config.yaml
n_layer: 11
d_model: 768
n_head: 12
n_kv_head: 12
head_dim: 64
d_mlp: 2304
vocab_size: 16384
activation: "squared_relu"
norm: "rmsnorm"
norm_place: "pre"
norm_eps: 1e-06
positions: "rope"
rope_base: 10000.0
rope_fraction: 1.0
qk_norm: false
attn_scale: 0.125
bias: "none"
tie_embeddings: false
parallel_block: false
extras: ["local attention windows", "paired heads", "LayerScale", "capped logits"]
init: "normal"
init_std_qkv: 0.0242
init_std_o: 0.0
init_std_up: 0.0242
init_std_down: 0.0
optimizer: "muon"
lr: 0.00691
lr_mult_up: 0.78
beta1: 0.95
lr_head: 0.00481
grad_clip: 1.0
warmup_steps: 200
schedule: "wsd"
decay_fraction: 0.628
decay_shape: "pow"
final_lr_fraction: 0.05
batch_tokens: 131072
seq_len: 2048
doc_mask: true
train_tokens: 1033000000
steps: 7882
dataset: "wikipedia_en"
Each number is 128 + 32 x the weight over its row's rms, rounded and kept within 0 to 255. Layers, rows and columns count from 0. Numbers have three digits each. The size before them is the row's rms in percent of the matrix's.

# layer 8 MLP up, 2304x768, rms 0.0605, rows 1467-1539, columns 672-767
101:093151147134098109082121082108094122077099102121120115171119164166084065077112191121112077114119182130099166150075147112103144120131090170094090121097109126139154119115130120118132096105099154092096133124124135080143087106079104099128148112124167143168098147185123159163125163141183130120
098:151117127184131143066082201058086155138118156138153151157123142119129120136180068142113159112125072174127108155081178071106151148153061106130189140116091174108154125066145145175121148133107026098146147080125188058152122085176132092116089090118153148176116133042075110082145151080151169130
125:157102134085192163168149128084150144122110175063132153124107084137096085114134177100084130092159126142117126094111095114157116081100122154117113110119125185133079125116107178060151166168140164083137140114086075129176094158118181142190061142136113179196126164062115153116108042115165136114
088:105081145140118116136143182148174137169120114136105102130094141154182104087129089197045145189168171126112157100110114156126087116113111138146163109142090144098119079173104121102103060194054093099113123163152102140130156159061088082129148137137084125155156134150090081085141145098201157127
110:157138095085119098188172160106116106162122099107137109055129133079137176143159140156147132114147173166118144101129108110118132086136127149091166129137113128143075178173117114064156133162140108136172102094088104139084155061153184086151123176155143081177151130160137162145125160096180131116
101:153165119125164170127171084096142163153143128192141141152166124102110120187125104144056068082150166046131094131178114160095082147129131134117180121132132145127069142135161104097101080133148127103082102157101130164139087214138098115100165145138144110128130120101097083158108199134131137119
107:139166141125126134155161144082140112088079094187007094157100154146138113078129118159103101184086069130102151145159192127126104158090131132089136048116103125136114192113116106071074159122145145115153110133130149154152108157128134117133045159159159092160134201156150082156079103125084111102
095:130174106157130162118170108108061166130109151135112143122177113081075102136112190108128129072092139138158132151095098123110091131138139149122101057172098170114153207135143176111140088156146120169145092052097120151122146101113081099108145177090158109136081124120143104141116171139156122123
101:101137099032126117054160115101130186080106107149144164138113174150160143160090072169154112159127078159187165154133127131158175172133147105090155118166059215097107111110141125138185158176119156142122104147197118046096178111136146133119131094092094130170122111130195112151123152082168120096
103:134144134165088110150167124114099111129104109083134166139172070112176167138045116112125162133102111135148087086091089107065149151158162197125119063117113050117112096111133104149149121158110211137115156148157067121130103140155056090097168094105057162160091141137159124142183133099078078215
096:178133131082152146128107133152061083154099092101141168175149112153114151108170115150128120094072173079128148118133183084135199129125079151136102085097102122181139140145151142145178127117150181107135119158135101112139098092092076123114131171137222139175133132102082130106136124184137091107
097:157122130097098173088115097161166085120109147114108160115102112115159113183113149120129084135135094152154066112133123136168193151128149084154082159143139124144112151110216144142060116170118126112138129095102092171148146127139164086133127160129043183161115124116186171096161115195102165107
102:141172101140145135088118135101128176120192094041100142133089118141151139126108157077185135174105144126120098105166152163062103122109079171147099205153119116128096130089163151137144076145172113167115180131129097105156166147144167106120107129116110112144130103025095193122154118132118055141
102:171164094138133122168126098067083173182111146177177094193072123173143130149112140140075113144166123088134099120139165166116165158178118162145112084103142104131114174100109208142152078115194140095065134086161104102140107139103161126115131065107162162191132065095135093132128111090063133041
092:174122191128180199123153149118151089154157149141096178114108089110141125148098080158177141110139172075087134094141099123103179144141125063055078137102106101097059143139150066091123143078185082119107124208083131073162120115197118112113104090151143115189148079159114136113118128109103133161
096:096167106150103195146118113133120125108126131129091140150183085080130116122137118167070060095121126163080188107113114092126140098139089206098192155146124167095114174121086142155159140184100103169120148155138123145121084166126121121100125186132146137141216140098116145157112137194136138105
096:120085110147136154133152085104150165179117134113126125120120144083084077165172164076109174174101090162133113119090142064152058155128153210137122130135083174098154203179073146151156120133131058138106115142173126128051095184055081166101117126071092115109145076096216085112128157149090094133
100:122149150076168173147177102157173145104108107128130140153148157093106146136115172140105172111083193129120112169094182086130134080148075153083130106142127177115096099103143151163153155146123136117108147079188163087100210138179074136141192118229149111169172126172127147116118098130158166068
120:126137094138123123078100104100141096161164115127120100115144183115090177110168122163152130140131143125155140111146121153126104119167135086079147130111166123120103113137133121129127120077116174181096132161090135158125133076142139162122134132161100187099144114129110139083085109135155124124
099:139107158160124162230103151119158123128071121126124149112164100049158154111097071142145104120177096150140074129118155113145092132074142084115131086139162190097166102150121136178133107118153092115100197098207100135093197074137168109076139134124130086108160196062108154149104158117163085135
097:169149093146008176143121098139174143137088126147110100074111166118139080151147141136170146122105218130086091184120117130124137202168201190170149082136123131168096155155126131185128091107071144151124067095142162155143131136144111148125142141107134125182203107115125115102113144113152087111
107:159072139128163127109146108115124129159129131088148066121104121133111121053168139141120158091108123164104134132110107134124074141110081151110120173116128111081118127114150150078186141123164093136071076099050136110113114107137098147155143129133096163105129113176105124085169088074109174159
095:121153140181152139113098102139157156144116121090121057108113127109151122143161136148158153126156089113095165113097154133123136101114140098054107163112120156113109133143138158123159118104071142175073079130122148169140115103114144060171121072140151098163167134146195121089146093160141139090
103:130150092142119148124174142121099094114104153055168139095149034126152141188155115128133119148144104150131111053093148152146112147144139145104133124100126142059117146129159145081109112182146106136146111157098082099139103110097147161155098117143113089136117109120166153140078172166165107163
092:139070133130135104133155067144143147148135124097112072131100097118137030159182147144107149116132119126125118138079134154172131220115117169138213121155115163076164067186065107115170130150149100112175100166114123151115128101094173116140120127172085130119111144141110115135107125172107105143
104:110160125145089140116144123119174102134121170120174196062076154157127165083137127139146160166063162122096154152158157122111145169107098108126118135127139098090133138111107121168095148156140214106129119197137135107131160092108108159079128092072091182190149142114084117086126083145145078106
104:137121116111127117078113119133154142115129132128165132106077116127140175116153096155114117112159086141143102137060157165158119098130075133154149184149080174115148115141127119114130157118091099109110134122065151135139072082131120110152074101152144109137123145070093133089138076191150096112
097:093075136161117158084142139141129176187074144181075077092149090114114138119158118148186161144179099155109156097186111094093160088132112180126133148152152098150139138151060152111124146054094114105106143133128109136078150179179135086171123089150109155150121164193164164149150132103079079078
096:114103156176173128130097112091139157095126156071096144120098179115151120116154071148144125187143119107108147100083183101123129150102101115156126146114104143110104137088188118101101102157112135091112102128072125149126151184155131143133147188128143059104122147146138099088150165091134108154
102:089200117129112122105152112138103099125161066150075134167150126109105078105140152104116146141153065132171130133166116162117125139096103134150119147130063125071115056104197137138184136104170104147119081111131117123160109156129163109109132108079100158105162113133131109144138107143065142116
090:107175122120036118115150139142100157200182127129086141094126136089074089094101093140143145155103054094182181146137059097139185061153115130117143170133166126146107116110124096129170081176130116098107143109148138093138103128167176077077113107131071134107158115109108134101121074112142146151
096:114181106103100112145114178146110140158102104114133200172089149100109132158163136091089161141127096151138082143094170148133093026149159135139177117160148184133131138190145105115137092133132100137097142145111160167105093096113089126132117122094109107149151186116170056104142096091098138089
094:170162181140119176100106140107128127069102109157098179110090077122087176079184160167129145115120078093137119182134173133117133087141116197071114127106146133177103203141148164169108163127157135120175104144095163076114089144144139107154117111132113135075140079130165135110137129141100128100
107:082204137149143154164084150112125114068133104149174156180113111150113079097079109153189121147124097097159067088184141132143085113093146142143164124110125158173137132137108111165140118108161158140038095129106134169118174119097093087096115087128200171170159092150170085046121096156096139094
084:163191121152119158145122057077113199151138114116065140130067118176110139104151171110130103121079107126125176083039084017142080150142029131129098153155088111245157105137173145111120101184128095133176089104149127128138135055155061115111115144140121148140102106143135166103077122102138159045
096:062102123140086106172149145153130126114113155127166158181134150204059088157237122133132147190220122138113130104118110111140076118156101135091098118125130200200175202137059163138138119078185189120155158131127106143175138144119145110153107156134116121120123136158083152136142130065124185131
103:114142104104124226091098193105078072122110091095145130152096095195182196148107140053153120096100136108154111146143119100161135091118146152137133094124115165110144084087166114106156088146159099135133115168094152100114112139072060078119111137123090136112084112130135121136147129111113078141
092:137096143032176135148063129106218190073159107122149097102123160106120121141147109099093127100101124190141100109091084106120125145129186129085097160119120100150141153157066117092115064130130085147142124132163155120158095160079152122186138204136194129148115058098150133131127161180075094132
094:083131131125150115119170114117106142168096125132025154117125125109092094156038123099109133159183158160145131106117111163166136165138121135094040121121116099163151164065168196101079110156182112123072098175194084140163104156146154162119107163086101131142122172098122145100159098095129151135
097:111120099126118137141131126184114144152141129081147152092124141074144159162102197128117125104108122067126148097146155133133117168159069133167153095088164140148090081157222109143147111127095133129129177132131106128127124162132099139118206086179167057070102113143108076135110193140104136170
097:170130194136130163081034098101130116084134159112134154114077119131162159127083159129149133212121167175147140150165160088182121143127135147138131164104031115092134169083161105172098112150094138154100113094108131142094154133151031133187158066093180141124105099168170114157149111159146158170
098:110103189155092132130147132154070117170072137098158128190097136147117111171087067125068111092152070099175067122161150160109130082102160086134177064103186111145156213182126142145094134100133127115122098157152181103148071082117171135117147169168116134142110129147168164136088091182117069148
099:122144119102153114121116080049143078138119147115146138149165132139146087118129150125108108123131102138098171117117114101149165130158132169127164112164100144108152075061107131134176189057087098134106151192131143123112169151104120138157131209146115094126168174103148112222160134107127178130
104:173153121128107089087066116111090139086065106106165156136079183065151142196144163138133098152108116132134080161113131128137094139178101121110125134108117153108147105125136114108150104142199089139161147073143142117106156101096073106123074143134114150163202149091139074118159085146213096136
100:175100146150105095156148156093115128147079100088081093145126133120096136161106100133109120136135151089168079104099045148127129161180097088144101130202070142108111131088140178073153126146108186151108076144094135154142128152158154114125120159144100120141156115167126124194121153123139121142
101:173101129111147130192174109121141087115107175132133146171096173114145130188135152122120153150117090108164107155144096116114037150134112059069198080162097083157153135177121124072126126137173101088107122101067108107099080099108136097074114118143104111135115065156106077120064099131123123100
094:201130132123127109186007186163115095087178082149130127088144186090146149116124129099126103200140128118094108165061114163139111191150088142097132120150114087111088088140176124135150139067142078103123141119110179084200158080146152168133131100064056126161160100102107103143145144140088142088
107:086190117091158090144129175140106173124123151150122135095117124124159102062113191075146115129141111095112144082172102097119085135141097145124077154060137141106108157102149137121187122117146160120140114165158150129191180147110105092081080111124111143168151089129125133149109132120117076132
099:092163164146181108130160070150073160181122130152215128165107141174101154132148125131160180174101165108152116107080132118059143134085067107146182113111128157072166139114109141134131155126172114132118130160102112134110127134095135162135093077094110176138085133116086153131121091143134091088
084:127097078129157097107173116119152073124113102087139139144117117054121113140131163107140116147172138102119111090093151154121113137103150170090163125081192141151161142093101149121121146089132164158145148159142113175134139170106147181137129128163138104144158085085141132067130117100120150095
102:122134092152125148141194112119080159077152149086089112123117125106127122053114147123120097116115132136118158171105120159160103138132162115078139140142089121145094116079183133131197147133115137181134140141125148120134106121191092163113147118126131178096160092129056124127185125145172150148
109:096114142145105077135140139091121106183100113155110130161121160119155215128147171157119141072111089136095207151149112072117122140072128120164105077109102115161186114128101130112113138081112130116100064155099138099067157168065171162072117101089186160172110132161130171092097162153108178102
101:115176135129118202125152169110155180050190127097137082110109137127148126091122073156117104119114089172112155149119147136156096070082100138135176037152154086121092149092107138132114161163168109151124175138103229123135083172124109114143125128190065126103154118127157091119091103125107119173
112:119155143157143147090121203170099124106113121127111089195077099150125100052137112098092128135087133117138103111114092148120105148122140184073121176162150164174192130132156102102131162141125192169072122101074193120148114097081168106138128100084169163094180108133156127186160082134168130119
100:046125112091111114132123092069128163111143026135192136102096117184037084101157124159068060151121122096115071155086144141140154175125056153145153140130088103136149166080100117182115139128123171147125149119120133169109138144141118140083149130029153105183136084181121082148118143144112157147
089:078171154075166145120084097180093098100113187166091114118152089099158158155151090121098100108164113129137126114165131140115143073072128140070131097171060132078088129163084164109146117133129153141157175142163125130107122165093045065110136124127148170129255093147126186119059039133056178100
094:105154133127131192158079119108124138130148122179059148214146151120162138194151088091164103139135091107144098144116110103148118151108156141127151164142155101109239088123093148105156144162125118139115157178166128111141155122093109098153068159104073095164086152185151081138104110098138137138
098:100113156137131098108057117110160107100088132093067109140087164130110135085124059075094098069095132111114113124136151093112153098115121115121163156099046124097161130159165132108095138109090081097084108129155099097108161155176145146134148164131112155107149152154108083126139151164140080140
095:107134117178133073132122066103119158108085113116139171109140062112098089129096103098103113110150156143141127097152095183124062138118135104120163155111086136129108052062098152122172082123096121185141117156159148158143128119142124173099090121099135131095184152086113117129172132075171119161
092:133149122084112153155059087126115170127178091158122154126105133161180107127132110202109199152123124113069133152160078127167137108118174097095110139126087144206139099172166122108134086140118116110113152172117152099076097134166143148132141170092131086146101138086118134113132082151140182135
105:133145169123170154151140119098141088116160143091115190185169070110087154187088166137139140194064164119134167160104176088141164108183116159101116106132094133101206113128122160177111119101152094183085171161142113148125176143120107159090143125130150148115113124152114143139141095127083151179
104:111250130086144117142141086119103140079132091102163129069119145143185112115143135142132166136117118149139154124127168111140136155137162159110173139217158141093124103149105102136098094122161127097175112096120155159136119096116138049138088060141144135107119084139114103150069119137163114101
097:127111104133124100134086175093189123157096139106163140115115055098121113125129125146138133125091150147117149147137119197123129105092109130132110135154129153090146095174137111077198063129149073154160070156124188120098120158110168190144168125147135133183111133088091123106112112131159137085
094:109194126178142096103131183126112108133094119074147098175117151120091144139105125124145111160165125155081166093150151133132080085123113101127172145129095092113164142126209138104115154125106137127147165160155159173107160111132142133134106081179097137094156109151149091177077095157113108163
090:058121181166118127141139095087139170175177113097110200115091146151100179103136209096083122112130063062170140110092106178165120135087109186075108165124147190111149145107118178173159104139090132167125074140107115118117123076151162097089132092123104126120152115166073182134156121129079130138
110:157117065079162101168098158167116152133113163101152104178122116069091074127112134122164117083165098147143123150128130094110140124153058121147107114128154169123097100137127123140139166166118178111155166139112162135158128133092136161113164148128150156063081106129185127089102126155162094116
099:144111123182139088151107089201152105110141117139191122102115055073188151110165123104104069170177108105135126136189084158138116126133092164115043116152096100181141189133101150150104131132206057120109140130142099138139134043179102103129147135130111100097126104169157114148162134131075070142
116:153145180112088087149139141142111163170117144080115179130200111143127119189214126118104141176094116109151123089120163078150108180082122143076131181124166132098172171092143177134202117156129096108105113183185154106108149071108177106166137161077078088155093110109206107170149150069095149116
112:166100106093129104094162100081081137187140086176127175120129150090132145118149139102070107135125082177109140166053110175112167102103121173086119176128198124102137109126165148135198099108143135140133176096122140162137182093060143160099139181142113087124133229134132145081151139071143142150
107:133195155133169117161148150091125151127097112088136124126117175106147133115177136165123192095085145114098106142110085147169106183139082127131181096052112114081072110166118070139148167167119099159118068087170092158065154146130134101131153117131161181105135132139141136123105129157140076163
122:162128122144113187146188120128142150224184117167158059105161125157123171130172203108158130117149090109150131110127160137094100181122082127099098077069122109141167170130169140127104131113136119111086157125179101169086141143144104062178112210155140092213137104091122142148122152124192121182
100:170139161128077114154169143124122075093075112198131108113171140150123086144109172177104169126119091118146149094135142170106157161151110097158150070098114161105087104140077144169167098191137126162127119125135138126095137136112108127135122164128083114077152145098137119148148081133108138067
100:139071147093136120142141109194101126141119087093157106160146145085122131137142129102117146132075162121148147144124135177137126098134160129105129144151123093122177138033082104107167106107114135143110163116175144137109109069102184078141142157138100134158103154153127084129081144145141141106
# layer 8 MLP down (transposed), 2304x768, rms 0.0446, rows 1467-1538, columns 672-767
104:110082113151120102150129073112146158163104133179112098185095187093086141089091126080121143146130184139142046186159129154127107122136149161147174056093140065107186095092117144121081137158094154114146096136166109107182186083167159089124141151109146067146109123082151099133117177097176129168
093:135176165179159144156134165109069137128123116094197121188153130120116127081149089143203108113101154164158112167108191139158107132093078111106125082112152131135131124115056136132113151114152134150188142081101198145101126119085114062114191178091084122128175138098135093128048146161130071098
107:168145195109140133109163169116155144145133163157131133163097095055133160147130142087065185173100166143107114071124096160132097131067167136073133136144100112107148119108122123135132129171161148147142092154128172136132139143116076105141114123131145116159084180106128146089178203085157168169
094:101112191099127135165110042162120109097060175120151119152148157098116173092100089137126137116163081148183156135156138131154090137117123112164166144089152126115157167191143137100159132149086124131146091154174116127137107151101183135101171104109117156117133111142144106135117076131123145100
119:111108071123115146173115078133122141125141117133145147097144118128116116070137168100151094114096148139105139107131100097092170119150099186134156107137126115145135132174129146190107096113096155112077094074170072129096206117115114129150128160115093097080127070061106102102131241146132157153
103:098172151154209120095136150133148150177123134147165150146080137096130187173098140143122150110124115124119130164124174120105168179134091126103179172068149095127144196107198097131102068165124148145104144115138098144030123087142163171137172197098143122126132168161101124141186115072130102116
116:129114102148132126153081099077112121117098161163116057106162185128163117047152096134108137185123156137134110149126179115107127219127113092125087132200125123177101201127157125107159134069156172087075075118175228134120085151131092108090098158111094120184132157134140110149067100133146168097
094:092195171123155157163097073116124147143158077137066168123113160109158134113134070114144160129154095065114130118125065070092098147144102149104093126130160130198180149125121147156099128137180199116100075161126156162137173120141083123163105113121153140183146105182146126173156169155084130159
092:128165131119152142138126118140073136109139110153066139121108132143043121136096104078134130163120130169131140106128116171168142143124120099091173160099109108215132149105144114074122136184071153145136132130150186137141095134132125140172156117150134096168142106150137149143143097093179091168
101:143072104178050133140117115105156166106107095142174167125154140096108179114046046086085121129086118137147133125124164053143146160178125158167107116089104091135147146130138102090109148121087093068121150133136119122148191147144130149103107122117117147117138110164171108193169135141126114150
094:159126039163110097135116124091099144144140136107163163150092111131147149102166136137142143056152152119179136122141161149176112167116122139156120084157132147099132133153158127143147169116153207140128125104139206131200145184141092212108105076136145163163130134090115101151121106173138113101
098:109141131192180107148100175155144088167111139141177155134145188124175105125133084065147083078135132134179170146128070114108142171127151141155186084099093104129125111099157118132088087107098130116114096106089110128140123107108131163147184125112064122150179113102175091156128131105173147100
102:151161179115168096066088112098199195126168113113128192103117118143115115081139118117127113106143141117097131135142136135139115129120068105131109092111110092155103116141113171161149134132140128142141104150156188109119123105108132123044095113167142133082147122070144115124155142165091140115
099:114189147096106115164096160140093092171105171134168138124110140168133088101103102106107123144143118145130146129176156047059136115093123110104163132143164117140131082082077201115068168128122069059137117120087100134145169129071155165114133066091081088121097197118141201073144096140101143079
100:179173140119135185168140163156142090125152114124107209170112112140165103158125123092150214156144184162160106119137099122121087115109114090169150109130112145107121186195146117119102174158185049126136109139089145126141096088122145112076153117107124136100174093142077096190132118097097110128
099:156116187094083127143129130108096143135184141115106182117194125083133106123069145158143148126174109147113083086179181131133099119102138134163104123137108093144201141163163208137110141125139176135135143155143154091163138161166110115105109171196069065124156142162112159111127088178137090108
097:113138100142091127102087115104120170188104139127093089210083096110062165200128122117128151074129102152141200152100135138233118143122084141134136165122128113115132102143113147134151130140155122143152074137221144111113073122116138165166149059154088125120134108212146091149092123169132082155
099:097123106119126175075107129079145127127137092144111154131130099079084121198131118167005135167124175093093119104146153133180136123032165140064186098157132111160105154118082152134115099102109144159127126103104094070196166104169119128117162149151133066078158125091124081156151117128164143107
093:158163141115093179141179163150117111140158096171182116167147125142071161145196144173151183138080133116070166097101108144113111138129149142150162158093116084106131170124047146086075096091179132140120091135125134127112135105206109130106071077160158140153113118106119116103121125160164099143
099:163163109043112129092151137133082106147168105137145101143133141122173120121131096071140129112207106158171151149146185163153072134151146111138093171081111135137183085142095112100145117091166090148129176152120072089081131145203164108137099163089137074196113115084127112119122099134125197220
094:135136113118086108067158140123116161170137105160111165087130150085108147124129066134215175114108098118155113163159092127148121126154150114114172089107133081170142134154163081117143097080034120162100128174106155139113111141130143138142166180101110140079130149120121086140142126127119121113
096:120099094111172110181171141132107152130154123172151133179094184062087146182121115166136161154135154176130160111134172142135102150092075082123188154163094090150129039210134140137154088136178155134104141085143112056114102103131148084116088226157098127115135112146095127081146145095128140114
088:176126097142193157145153104172131113131121126133100162195115066133104153200119125149107100133091214120142201129140153134082167148083160150111145159158105138094130159117175157088132111152179150123130113142153104196112131123154082167191113183151073121144177138104107133149106109174094132129
099:110098134077160177146093113106119146154128108123176074171183203098131150140136085135164091176106149141131099127156161085142134118101146104141127171098113171114113117102102113082166130098163158132113155127149129110123144111115114143167171101156089172069118144134164119116126172106107159109
091:128088079071103114172138069107173128131071084116061126153160123117121127110101108116126155140076142093109149143126087104117076106125083115119128151116111094106122129149116167126109082128155148119090146113128133088151168120162141128145150122110063111093111072139150094107091141180085119140
099:118142085087119078109158168085193163133152138136099132144148155134150165142150076131131172152066129131100150108157166139121087123142106123111156136146134144126109141155156135101135106151128106114173130127155132186139121129172099160092116125112180204111156113159157155097177122124126072065
109:131138107087128126138198108089200153107185086114121080094126154152137133129143112171059081133156081053122090186077182203136158074103087124078114140073140102136152085150126131119153114066135189139083160162106148110147149151150155138201180078142113140120083111100171114088138120175156099057
092:097106117134150120139124162171102112091087092101075150131153155139121153103132120120171088097113138110138116197142081148129130131120122115092110156105131094112090122080094149098142107136104132079134155179115169162144170119127135165107108128156145129112155167125123141142119084111122093111
107:120155122149194159114158105166209101141128083103095159106224154136158173117089068183119170125147139195128164047160141078180128098152135106149073116123163063108149085146119107165114108166135159123106152108129145178094138157158170167133128082118203158160128152103160142111157126124150151167
107:134162074069111102134162177120151097138102170156106047172094131111141083144153134170197125124124159162126119109128129167133080167117068167136087101142149127105104036167073148104102165115110145137079132142105081118150122227099137161092113152126075133117141087124180153137128097072191119056
094:121160125141119129127132076132109131104091083155108135084137107114104073176088145180095128138087088104149097107124114095162116187118152125091122117155136139130112150155101167080117117140064154073165134136131114108132185170121192079077099103155103124148096100084167109190116117117156058126
104:120108111163062154144149111157092071149148159183128134126126173136094183196137139116100123132082135163140178154124183110130151155170144102106113098124192167135180162102109094121131081142158165172151156130088192127132143125111068140149127162148127108065157094129097145135164146145146173092
101:150146117163132114095129094113138155118144162183131091189052146071089130084127120161133144145214080132129081083117120133168129149066154150117078118158213167158136139138092144116170103148140122101105167079121121105075060149182095141121113160086118108138109133133108063091088117145159115155
106:113141135112110171177073052085086170108166132167148123124117047143089129210138109113153185131146098123141139132192139197162064150102117133051158242146152161128107163103103131179083106209145154142076115147177132209126106120125098129147118124136149123127129109131111182156132115101101101077
083:130099204177149081090158128122185101127103137091093109191144186113086126129126160148154156072127143094134124167158165122084160117104108097099106123083103196173102136109144101091114129082087131151079126024162114112168160154059126104149157077131154194149144129106128138113126117176143179096
105:162154167138150149154032198132125122128165112112147164172161144145178128102127143148136194175089121144134133117093169070146124144123129109129112159138081148176112094075166141084131153168111141115116140159098141120175137099124138141102148138097132118072142092101152129053122115158094149089
104:062122135091079200082129113098076093197192114135133130143111058103113141158190118122147101123075135147128113067126082124138136161144182156171131137131098116185110084090170135118083156077152074096180122159124098076153167101136114139117125131091113110083170168134154129127116127104115070180
083:101157184120163145138142189144174126095119090128112114148085113121147117192147145103120076062123088135134129098140130091150067087148136071111106130131115141156160147122128169152119139100114161151155047111126136151137091123046124140106157136130134197132103094135159101104062092119140182095
093:137164138112131146113126103093089103125113161162177152053070125091151112124123133107122124129190145142129168162105155112155080143106130088105130143116155134126100057070119135137086091153134069130090108136111098113179149125187161179134129160109123115117162111055157085132115139075120171088
099:150119169108160145073119106144148119101158124129131137119129062130090118162127149120178181143189146121131167160167169073167090122117160121165141107099120086146147133182138123136145125082115150091117152163127114162091140135152150126129182188124120088103171147121084132079127191129176117114
094:127189107161139101144112141121107127091106111082191139149136074128112119144167164121055118156174162138109126164133159119137120135097079162108115123143061107151137180128144124148080128093189120159142161172125076094106089131115125118202089082113196129096084159134148121138080129159091178170
107:130106158151158125077146157125110149139137129105131159159138134123100135125164115103180134146160112165104110117172117101182131087129104146076179142107120081141138197106079110116100151120151026065141105115152123110105085144154069135089118140117101109117123139143095123064112163207186156124
098:144102125161100093153143131096054087114096147194182101147171070020124133123139157156169125076127139100129123150148121187154106110138106138145148151143164119154190144147146112123150102096101110166152124140143139114096052142129107103140079170138090107134092157153132123139087182130111190132
097:140187089120076132141123077118143108134111122147134172135128063142117144130177087091136173106139151090158128120116148117146132138154109130137126157147093145149153085168102184125135144130153110243127116124134137155132122138144090119141123131166102100152132191089114164079156118122098094116
091:159143141187189146077100173127111169073167145158153064177105148126148173156180116135117156141135164106080173084138151102175182092169186106116162126163103133140124117204114134163145132080145077158166140140140181134164146130110163147164122143124119185104067121135140150126110152122150143124
099:119123168147126064153158149170124135100179141112122187094132105172104174124172132140085167128160122109121154095166092138124083113190128098169132066099127167138135150134052168161104113138227118115158107146100175084109098156119168119159112135148140163079124150131107066107146137170163150105
091:150164166113181110154079167135115133119117186165124119152108161159129107156175148108150096133180127148125111147114164149140131167166120148101095126137123109180168113069104178181170135098133146099130145124135101099151172136136155129210114101145153098122133078104126123190142151126093160098
104:124163146117160118098153150125131109086111120089143141079095131094167130150117172116164141128129116089124124154159058116135154113115163136084082143101093119136085157109146171113139117069125114093102084127192146119108113077155129164122128111107160110096216146130123106177136134088147104146
098:149154092101094127169100084122125151133166130166126113069097147126118161174122151135139178120112169108097138120084159125124093188129158141086160127123151145128167131146100137117166129139137116124117124149109155124127145126170102141112158151135159135142076090192086123148200115119136171134
088:162134117135135107143138178099115080152085175125137140135143203154126127178108088093135182162158116110093123121074168138098139095081116108149173139065125146163133101164132091090090120113124174120149146087129120137102149112127098187113106117109138047140182139124117129071141136104118107112
121:101131143121092143141175121131125113087122149115114211164142112149143180114166148117106179125166123095083133103120079114142181124115133150148144135162148131113134159074103095091088140145090147121114143147110117112102103114094158128130096161166088103102095129121123110153203100128160139078
106:061090129159106093150159175118147132122115156116131094129069102081133184157164089108108132109176079143094160088143082093145126119174143087106118113133127119145134119151109111112115102083086133097123113123141133129161087155132099173126113148148142102121071110115135117176087147141169113122
107:191150123101125109122143116161139091110190181081136071168115063091120140191097113146091138085167125144144113168145157135183117153126172071125132093195176104162162152154117067164164104081132112068162149153107141135095124143122097077093145103162115140155110106143108144116119131098101099165
106:077126101106118125172148182103091150103144118124184075151114104153084140115128146106146055113135136183144151105112116118139151090126190149093182070110150130162147107166135113064079209142141168135111138200104122114151170106153108143148139116146158152079172123130131184168128145122132154143
108:081136166114129156110125093123168146133115159167166154138139067164167118112138078138099046139090152191114130177166105133105112151082138117104102078158125124093137114143149133105148132133170173121125127135141110127139128134090154127130112128078169079117040138137149152109138100059137122095
086:143108140159145091100169152148094149119145134130041160140108170099125166101133111126182104120079078141097060082095145127162137093067118161165087092138094091176120139147178123074112154106107180135129102106149131126114083167117119097107117149111118179159139077115151169122159069095085147118
091:166155136092102111138120106125156099009107070187100129062183141134112098103126141144048128115160095231146112161142041097146107114137147149110128105088138096095129123152153099121193135161096096118086128120188131078183110157118152134074104105093133091182159122129115108175061098073168148088
102:140185098143179158158132118120078118122107134114142138109096096147075196085113200159155090090147145129171147147059114060111157085128103149118131128148152092057152160121150168133115178108136158182158155140113121086166160144123181106173132130108077146122093114208129070138084141130117110135
096:129061167126148115102124083124147120136129130163096103152075121150169145065129169073170151119116152102106155084157152128120145129145155127170111158098087146141135148141062113104125030142139142167133187149140138112122108157154162135171161000127115172129118131093117148133084134130123116150
096:160198107148113130122160108146113097109168128175088164086098188172143094088136110124158095133152082169192101130129109059152104125134144132109102132153125132148104164146147184076123148178153172163132160132125065174071185146104176141146121157157149130113103190108104142158031065071133101114
101:095166162082113135135162129113072132166210120117122117118106090136135160145162136077132128059136198141036172137085156131124105147136119123192096115085168151135144114100069140105116116103115175097109113139133110136111113150132210074178190105100119138130113128138136118124144141072093155130
100:070139096156174157140093173132141107180152122125125169115101112124147140172128125201099138137118063096152145074156075114160119158119125151076127129167070079128081035144102148182122176118124125165136174144069120101159209188063152080124174131131089123087112116122156097143189142121128139157
110:107128096130123138118149056129115171158126124167126141134122135104108119149104124173137054151127142148116191133112116186088133152087145119109114139099125161188114124165135121188147139094121124170122137123125117126115106144042136160162173129144146101107062074143148128120105098147139113080
081:166176127111142131120127075095092161107163135127114150132179086204060105110085124149118128127108133152127101110145160120084159139111149129171113199141145088105159102108132090094083082149138103149145157152155092143053149125089081131094142122140122194099129122126081126153200133099136068141
098:097067141133123123174129114097091106145097150124099055106123126118154125119132104113128136069168152075107156169132160136077130118100072122142170123176157154157116135157134051129131145125137140127158110130110145096111150178081163056075090073131093147163130088142172092203114149122141164113
108:107144107150172205167112131187113122154063028090159154175196113173097126101077152176144120125098144073120181122130170112184125128094100096135160091073093126116117078130119103135106159121143089152148135158176158095104127148158100147135149122186177123099146137072116064120118167102162090142
096:120080198144168130161166117170128116137148071103168107145118143165090131103146146137144125131175167211124145122124171104186060133102114126134163155110087125099149109127148091133156141111130126138119152189161136111127099090131148139104108115159155114084134160148112131128138140120215135119
111:144124163147148175078118224169099139151159105079155154114128128121140116127127109208085125158141108110144092099137102102171110103173147078114162175077114135104165162123160109198067128182170119140086097115141169127143133163125172113190155102126108166179183158124132154091106095159138118085
112:091161135137103034104117122141145071105091199119108133094131153098147125210169147198149125149163142103075136137106119114106063057182143156175120084071135110136123138105137185100106094148123157122127148074130120088150157123086109179131115133161161058135076166117140118188175158146124146122
116:142169186185139144178139150182108141125087154159152107159135141117095131116105101125136125129074103216150151124116144146169119125141092078114103151112087085163118110143111126173105148084113104227154120103085106166135114140175130123106121084182141162083180092141081127127116153110147079191
111:139140106111128186116081124105110114156150167146134095123110092110092138132129063124087096109140112061086147072125126123105118203162153166130089126137159095085145159115118123139124109135071109145121102156071134133142159174103106171117169162130140164124150144108153104093118084141132106165
110:188110138104115166153180099138133087091132179183103107081125132116157129138113069134089119132085137101094131113105098147116118084123148124150085128211135142062117124115123133212122155108164137135185133126121142082134125141172115111140112145136133082129044159125136104183138065107122114161